Each number is 128 + 24 x the weight over its row's rms, rounded and kept within 0 to 255. Layers, rows and columns count from 0. The size above them is the row's rms in percent of the matrix's.

# layer 2 MLP up, 1024x256, rms 0.0535, rows 405-408, columns 0-255
size [100 105 101 100]
[[ 88 148 103 113 141 100 133 101 128 123 125 126 151 148 141  84 119 110 119 156 125 126 110 152  95 129 112 129 108 155  84 136 119 170 166  71 135 123 124 123 120 119 100 124 151 111 124 133 118 177  70 111 129 130  99 149 124 128  86 133  74  67 127  70 114  98 126 112 131 204 128 141 172 119 121 137 137 128 107 170 128 115 132 126 144 102 136 126 110 124 116 147 123 153 157 121  93 142 139 109 105  90 124 134 101 107 126 123 116 171 171 103 127 118 123 144 104  92 140 159 148 181 133  79 109 137 194  98 139 134 122  81 115 133 126 155 126 128 121 133 148 129 115  89  94 112 168 163 140 142  86 105 139 115 166 130 156 167  93 126  89 118 145 126 117  98 136 152 130 102 168 108 107 160 116 115 156 122  97 147 116 146 122 136 161 146 114 117 106 102 116 131 135 100 153 123 134 147 134 154 124 133  89 138 153 117 149 114  98 157 136 131 128 139 122 136 128  87 116 101  84 105 159 150 160  94 128 105 147 130 128 159 112 153 101 114 107 106  69 163 126 122 149 143 135 166 111 104 107 172 114 177 153 115 125 137]
 [ 95 114 164  88  99 111 100 114 104 176 117 141 191 134 169 146 156 123 140 112 124 165 142 123 151 127 122 134 139 139 126 111 103 139 138 126 125 141 138 118 115 113 130 156 133 107 158 104 114 117 113 165 129 111 108 106 147 112 139  85 127  98 107 128 107 169 153 102 120 136 167 138  84 132 134 150 106 123 103  68 103 122 163 105 138 159 141 109  60 107 144 136 115 134 108 117 121  96 102 130  79 152 148 110 185  99 142 150 137 166 119 140 142 105 176 110 149 158 139 156  73  79 128 142 110 145 108 146 115 103 145 117  97  82 111 159 117 140 115 115 146 132 140 135 178 156 135 121 124 153 162 151 151 167 140 100 193 125 108 126 155 136 120 112 122 132 139 125  96 132 186 150 146 134 113 133 126 152 111 143  88 110 104 114 122 147 104  97 120 115 177 110 139 107 130 127 135 189 115 150 143 144 158  95 157 107 144 124 120 130 148 103 108 126 127 122 141 113  97 145 127 169 168 159 126 109 144 137 158 134 173 127 155 152 117 139 137 148 157 102 125 139  92 146  91 107 112  91 130 150 102 120  66 120 141 112]
 [ 82  98 163 165 133 118 118 142 130 141 125 104 165 124 151 138  63 119 158 149 114 122 134 149 139 145 171  93 114 113 128 162 155 161  92 138 104 125 131 112 140 118 112 141 102 146 110 138 122 158 149 119 134 121 132 107 123 105 108 174 109 160  97  86 108 144 140 169 105 109 142 101 144 130  54 123 103 166 105 125 129 113 151 120 131 158 153 132 120 126 135  89 117 142 134 152 152 106  96 116 120 105 143 137 112 113 109 134  98 140 132 109 142 121 125 105 150 140 152 136 118 154  79 121 149  88 169 170 112 146 130 122 137  71 115  84 117 123 104 121 152 166 144 142 142 118 140 138 135 153 167 104 167 126 104 165  72  89 111 137 131 161 132 126 121 119 151 173 134 140 105 175 115 166 140 125  91 136 160 138 112 111 109 133  75 141 102 141 129 130 105 137 111 101 105 143 113 101 161 133  95  61 143 109 128 175 119 123 140 148 152 142 119 125  72 104 123 134 151  78 106 128 137 109 152 115 133  82 132 112 136 138 113 152 111  92 136 147 114 157 138 123  89  99 129 107 137 111  86  72 126 165 101 143 108  95]
 [111 143  99 166 167 101 166  89  93  86 152 161 130 143 153 125  96 134 137 131 123 117 121 118 129 114  92  62 140 130 163 156 113 130 177 132 123 112 148 124  88 120 138 154  81 132 163 132 113 107 136 128 125 163 124  80 152 128  99 132 147 169 137  89  99 149 131 108 129 150 156 144 116 136 134 158 139 171 128 133 106  86 127  96 154 160  86 145 111 118 146 143 127  92 131 131 121 111 157  93 129  92 130 129  99 128 141 109 127 145 148 114 127 108 138  90 101  65 131 113 134 129 148 154 132 136 146 113 189 146 156 149 165 143 117 134 123 100 150 105 110 173 103 116  99 100 148 136 148 135 126 122 141 146 124 110 160 132 168 134 122 147 141  97 153 116 144 100 150 115 130 173 145  86 122  90 100 138  85 116 134 158 148 132 100  86 131 106 133 144 139 171 119 156 111 136 120 167 115 117 111 148 169 153 128 162  88 123 165 148 111 149  99 135  85  94 138 137 170 108  69 127 174 121 114 109  78 121 112 119 143  80 133 152 127 128 125 157  91  99 148 120 114 122 114 111 131 107 147 159 118  85 129 122 139  98]]
# layer 2 MLP down (transposed), 1024x256, rms 0.0463, rows 405-408, columns 0-255
size [101 102 100 102]
[[140 130  92 148 115 110 181 105 149 126 120 144 122 156 144 125 122 118 134 121 114 146 107 142  94 126  99 135 122 149 140 163 118 133 168 126 210 118 141 125 100 120 135  98 159 123 149 105 143 150 115 141 131 129 120 132 143 108 131 157 122 119 144  94 105 166 135 156 159 161 129 183 117 121  78 106 136 125 140 128 119 119 148 133 144 110 111 147  76 159 100 163 135 142 107 114  54 121 132 175  83 192 146 155 151 126 128 154 196 158 145 137 125 140 109 136 123 129 140 157 116 119 142  68  77 165 134 128 126 135 104 109 108 132 126 171 135 113 139 109 163 138  97 121 107 132 151 115 106  80 135 131 140 120 108 135 129 119 102  93 134 123 108 138 102 132 121 131 108 137 116  85 147 160 138 137  93 153 126 151 169 117 142 151 117 115 169 148  97 135 141  98 132 100 128 184 109 110 169 158  97 162 119 104 105 103 117  94 138 102 153  74 123 136 114 101 146 112 122 126 140 165 144 124 121  69 141 129 148 150 168 125  98 121 126 125 100 104 115 119  98  88 111 160 102 133 119 123 114 115 127 179 168 155 119 111]
 [145 142 166  73 112 113 107 129 146 134 116 151 132 121 109 127 110 135 158 102 147 143 120  84 136 152 150 119 186 158 144 155 108 106 154 160 102 158 114 145 143 129 177 129 134 152 155 155 132 108 115 116  95 114 115 168 110 167 130 168 137 155 124 105 169 139  72 145 150 114 130  96  90 105 149 146 134 117 123 116 119 147 164 140 141 101 144  77 111  75  93 161 146 120 100 129 163 135 150 106  96 136  70 187 135 127 117 120  84 121  90 117 164 161 147 144 128 100  89 101 143 133 101 114 167 139 131  95 101 132 141 139 111 117 113  98 131  93 139 143 100 148 110 171 165  99 142 168 141 138 149  92 127 125 143 129 144 144 151 122 152 101 138 119 136 115 129 155 134 154 168 161 152 106 143 124  79 129 146  93 101 110  85  64 113 132 133 125 127 142 130 120 132 157 148  82 124 123  97 145 105 144 146 105 145 147 100 120 133 169 172 109 116 169 129 123 122 108 120 146 159 127 135 104 134 133 134  99  80 103  87 129 116 114  76 116 112 125 166 108 117 134 101 116 106 129 102 139 169 116 137 147 133 107 130 127]
 [106 146 116 121  91 104 107 121 105  77 159 114 143 131 143 116 120 123 159 128 135 129 151 141  98 158 101  95 133 102 127 157 147 128 119 101 145 107 134 128 123 166 142 152 166 127 118 116 154 129 138 137 197 119 123 111  95 175 162 121 107 116 110 127 113 115 167 144  76 133 123 155 145 139  92 118 143 128 121 134 153 125 156 125 158 113 121 110 117 153 148 141 108 150 119 163 118 128 119  90 161  78 100 143 110 115  96 134 126 115 182 104 142  99 178 179 141 105 150 173 141 115  89 114 172 129 156 132 111 111 115  85  88 157 159 125 147 115 118 147 124 132  88 130 121 149 104 163 128 111 179 134 136 162 122 127  82 121 109 132 136  80 165 174 152 166 140 119 126 103 106 154 133 135 110  94 160 133 133 142 163 159 126 144 103 105 171 112 153 126  81 135 125 125 110 149 113 181  97 184 168 132 111 127 169  93 134 122 168 160 151 135 133 132 122 161 146 138 173 116 100 173 131 121  99 106 142  97 121  85 115 126 117 148  85 119 126 165 142 121 106 115 103 121 102 136 109 130 104 141 103 100 127 144 135 118]
 [132 123 157 110 126  88 132  85 123 113 137 147 101 131 121 130  95 147 155 124 109  84 169 139 151 102  93  77  92 131 154 164 130 136 124 112 118  84 184 139  70 101  91 118 135 128 147 127 156 104 122 151 133 139 106 123 133 157 139  81 155  74 105 135 122  74 131 138 163 125 125 108 131 101 116  94 194 127 129  86 121 124 134  78 149 125 129 148 104  96 132 113 135 141 145 120 121 117 165 129 172 116 123 109 125 103 159 108 143 186 113 137 168 150 124 140 151 126 123  81  93 120 153 134 134 107 164 117 164 125 100 118 104 148 106 100 133 133 138 114 128 108 107 108  86  96 124 163 143 108 152  79  92 116 102 139 189 121 109 129 132 151 119 151 187 138 114 148 124 119 160 139 134 148 137 132 166 108 146 121 130 117 174 154 121 146 181 124 135 121 115 135 169 109 111 127 104 116 164 137 126 116 115  87 123 138 123 110 103 166 118 119 123 111 105 138 130 123 129 134 130  85 127 137 109 116 136 135 143 166 124 105 161 132 138 145  83 138 108  66 149 103 100 151 125 179 131 138 139 145 115 136 130 130 182 138]]
# layer 2 MLP gate, 1024x256, rms 0.0547, rows 406-409, columns 0-255
size [102  99 105  99]
[[146  79 132 112 174 101 116  99 119 153 141 127 129 103 177 126 109 149 139 171 165 134 119 126 133 100 120 144 136 134 115 156 149  86 132 114 164 142 162 154  84 151 153 119 129 106 101 120 127 117 149 126  98 129 121 120 156 152 128 158 133 154 195 129 128 109  83 159 133 124 179 104 174 139 110 112 121 116 102 159 104 134 105 149 158 163  85 103 147 119 145 107 181 115 126 102 156  97 117 144 143 124 137 134 152  99 136 116 112 121 101 101 164 123 114 118 145 122 130 105 112 189 142 158 140 139 115  80 107 106 131 158 156 143 144 149 101 149 119 117 107  78 106 156 170 122 170 114 165 144 122 150 124 143 125 161 129 164 106 109  74 123 111 159 107 116 143 110 135 144 135 155 148 130  91 147 121 122 129 114 104 129 116 122 112 128 100 124 127 175 150 136 128 124 120 126  76 125 116 129 122 144 140 152  97 113 102 134 110  75 135 174 131  95  98 141 104 153 141 121  93 136  97 110  98  82 148 187 141 133 116 138 136 147  66 121 135 101 154 173 140 176 148 124 120  84 111 143 116 119 125 147 127  85 100 124]
 [114 150 134 126 161 147 136 169  93 167 113 105 173 119 105 152 139 160 136 139 174 115 127 138 140 109 157 117 103 116 107 108  83 146 128  99 158 138 110 115 131 153  63 120  98 106 114 158 127 124  60 131 138 155 140 124 102 136 134  92  94 146 173 150 116 101 131 120 138 101 122  68  93  85 130 107 124  98 163 129  45 151 128 122  95 119 130 149 128 104 139 131 128 104 105 152 118 143 132 143  75 157 141 126 129 113 103 155 101 140 142 128 137 132 145 132  89 139 174 100 125  98 110  74 170  95 145 174 180 138 138 102 101 159 138 142 116 115 132  86 141 101 151 140 130 154 116  95 139 131 114  95  90 148 106 104  94 131 107 134 120 115 131 137 142 124 154 157 101 147 107 135 148 145 156 124 170 133 163 151 127 162 123  92 112 114 117 115 115 128 126 147 142 106 111 143 134 138 131 168 103 116  77 145  81 132 148 127 143 119 139 121 122 125  95 168 104 130 138 126 135 151 118 128 111  96 142 103 123 115 121 156 138 146 117 124 116 178 129 160 135 144  95  87 131  74 160 144 136 136 136 133 148 157 156  83]
 [149 110 140 109 116 122  98 105  67  93 116 119 152 182 151 132 108  76 110 110 145 119 116  94 112 125 123 122 147 114 120 142 111 107 160 139 184 134 130 134 114 111 133 107 137 124 156 182 111 138 121 149  89 169 125 109 160 155 114  81 171 119  86 145  97 114 127 125 108 145 147 129 152 121 151 109 165  98 122  95 104  83  81 132 172  93 131  77  79 162 161 110  83  88 171 123  93 118 114 125 145 131 141 157  99 117 142 130 105 144 134 146 101 145  89 101 122 111 156 119 143 131 110 151 118 128 115 139 157  83 163 119 118 142 125 115 115 132 113 125 159 109 150 131  73  80 116 127  93 123  90 119 139 129  80 118 125 148 123 126 140 101 168 106 150 116 132 121 147 137 118 117 118 122 131 131 116  80 111  71 130 133 136 120 131 141 118 117 108 105 155 167 166 121  99 158  95 148  87  87 132 153  97 132 128 124  98 111 145 139  89 130 118 130 172 159 176 102 108 151 122 154 142 169 141 116 122 132 146 138 109 122 115 139 158  89 108 117 116 132 134 151 103 117  91 134 102 113 102 121 133 107  99 109 166 111]
 [121 132 154  72 144 155 160  87 114 116 163 122  92 104 125 148 117 105 157  80 101 160 124 138 112 117 100 148 124 149 105 162 128 132 132 114 159 118 101 129  96 120  94 134 177 171 174 128 101  75 164 115 101 155 152 143 112 162 109 151 139 137 127 105 153 110 120 138 145 116 133 157 135 163 117 134 116 129 129  99  98 133 125 140 132 146 125 161  97 138 126 130 107 141 110 165 129 117 104 195 126  99 131 131 137  97 121 137 126 158 144 137 146 157 123  88  75 121 126 128 136 145 131 164 129 144  89 171 132 180 139 129 125 159 116 150 134 124 146 145 154  94  99 151  95 118 138 110 112  97 140 132 121 116 134  81 134 119 133 155 114 125 166 157 112  71 152 164 142 115 130 177 138 142  98 180 149 123 134 142 139 177 151  96 116 117 112 118 138 159 135 120 118 141 117 117 140 118 132 118 124 142 114 143 115 126 149 157 166 120 122 142 156 115 185 173 100  92 157 133 123 156 120 147 116  87 123 128 133  92  70 110 122  59 163 126 102 101 130 125 129 121  68 118 127 153 115 161 130 156 132 121 143  95 117 178]]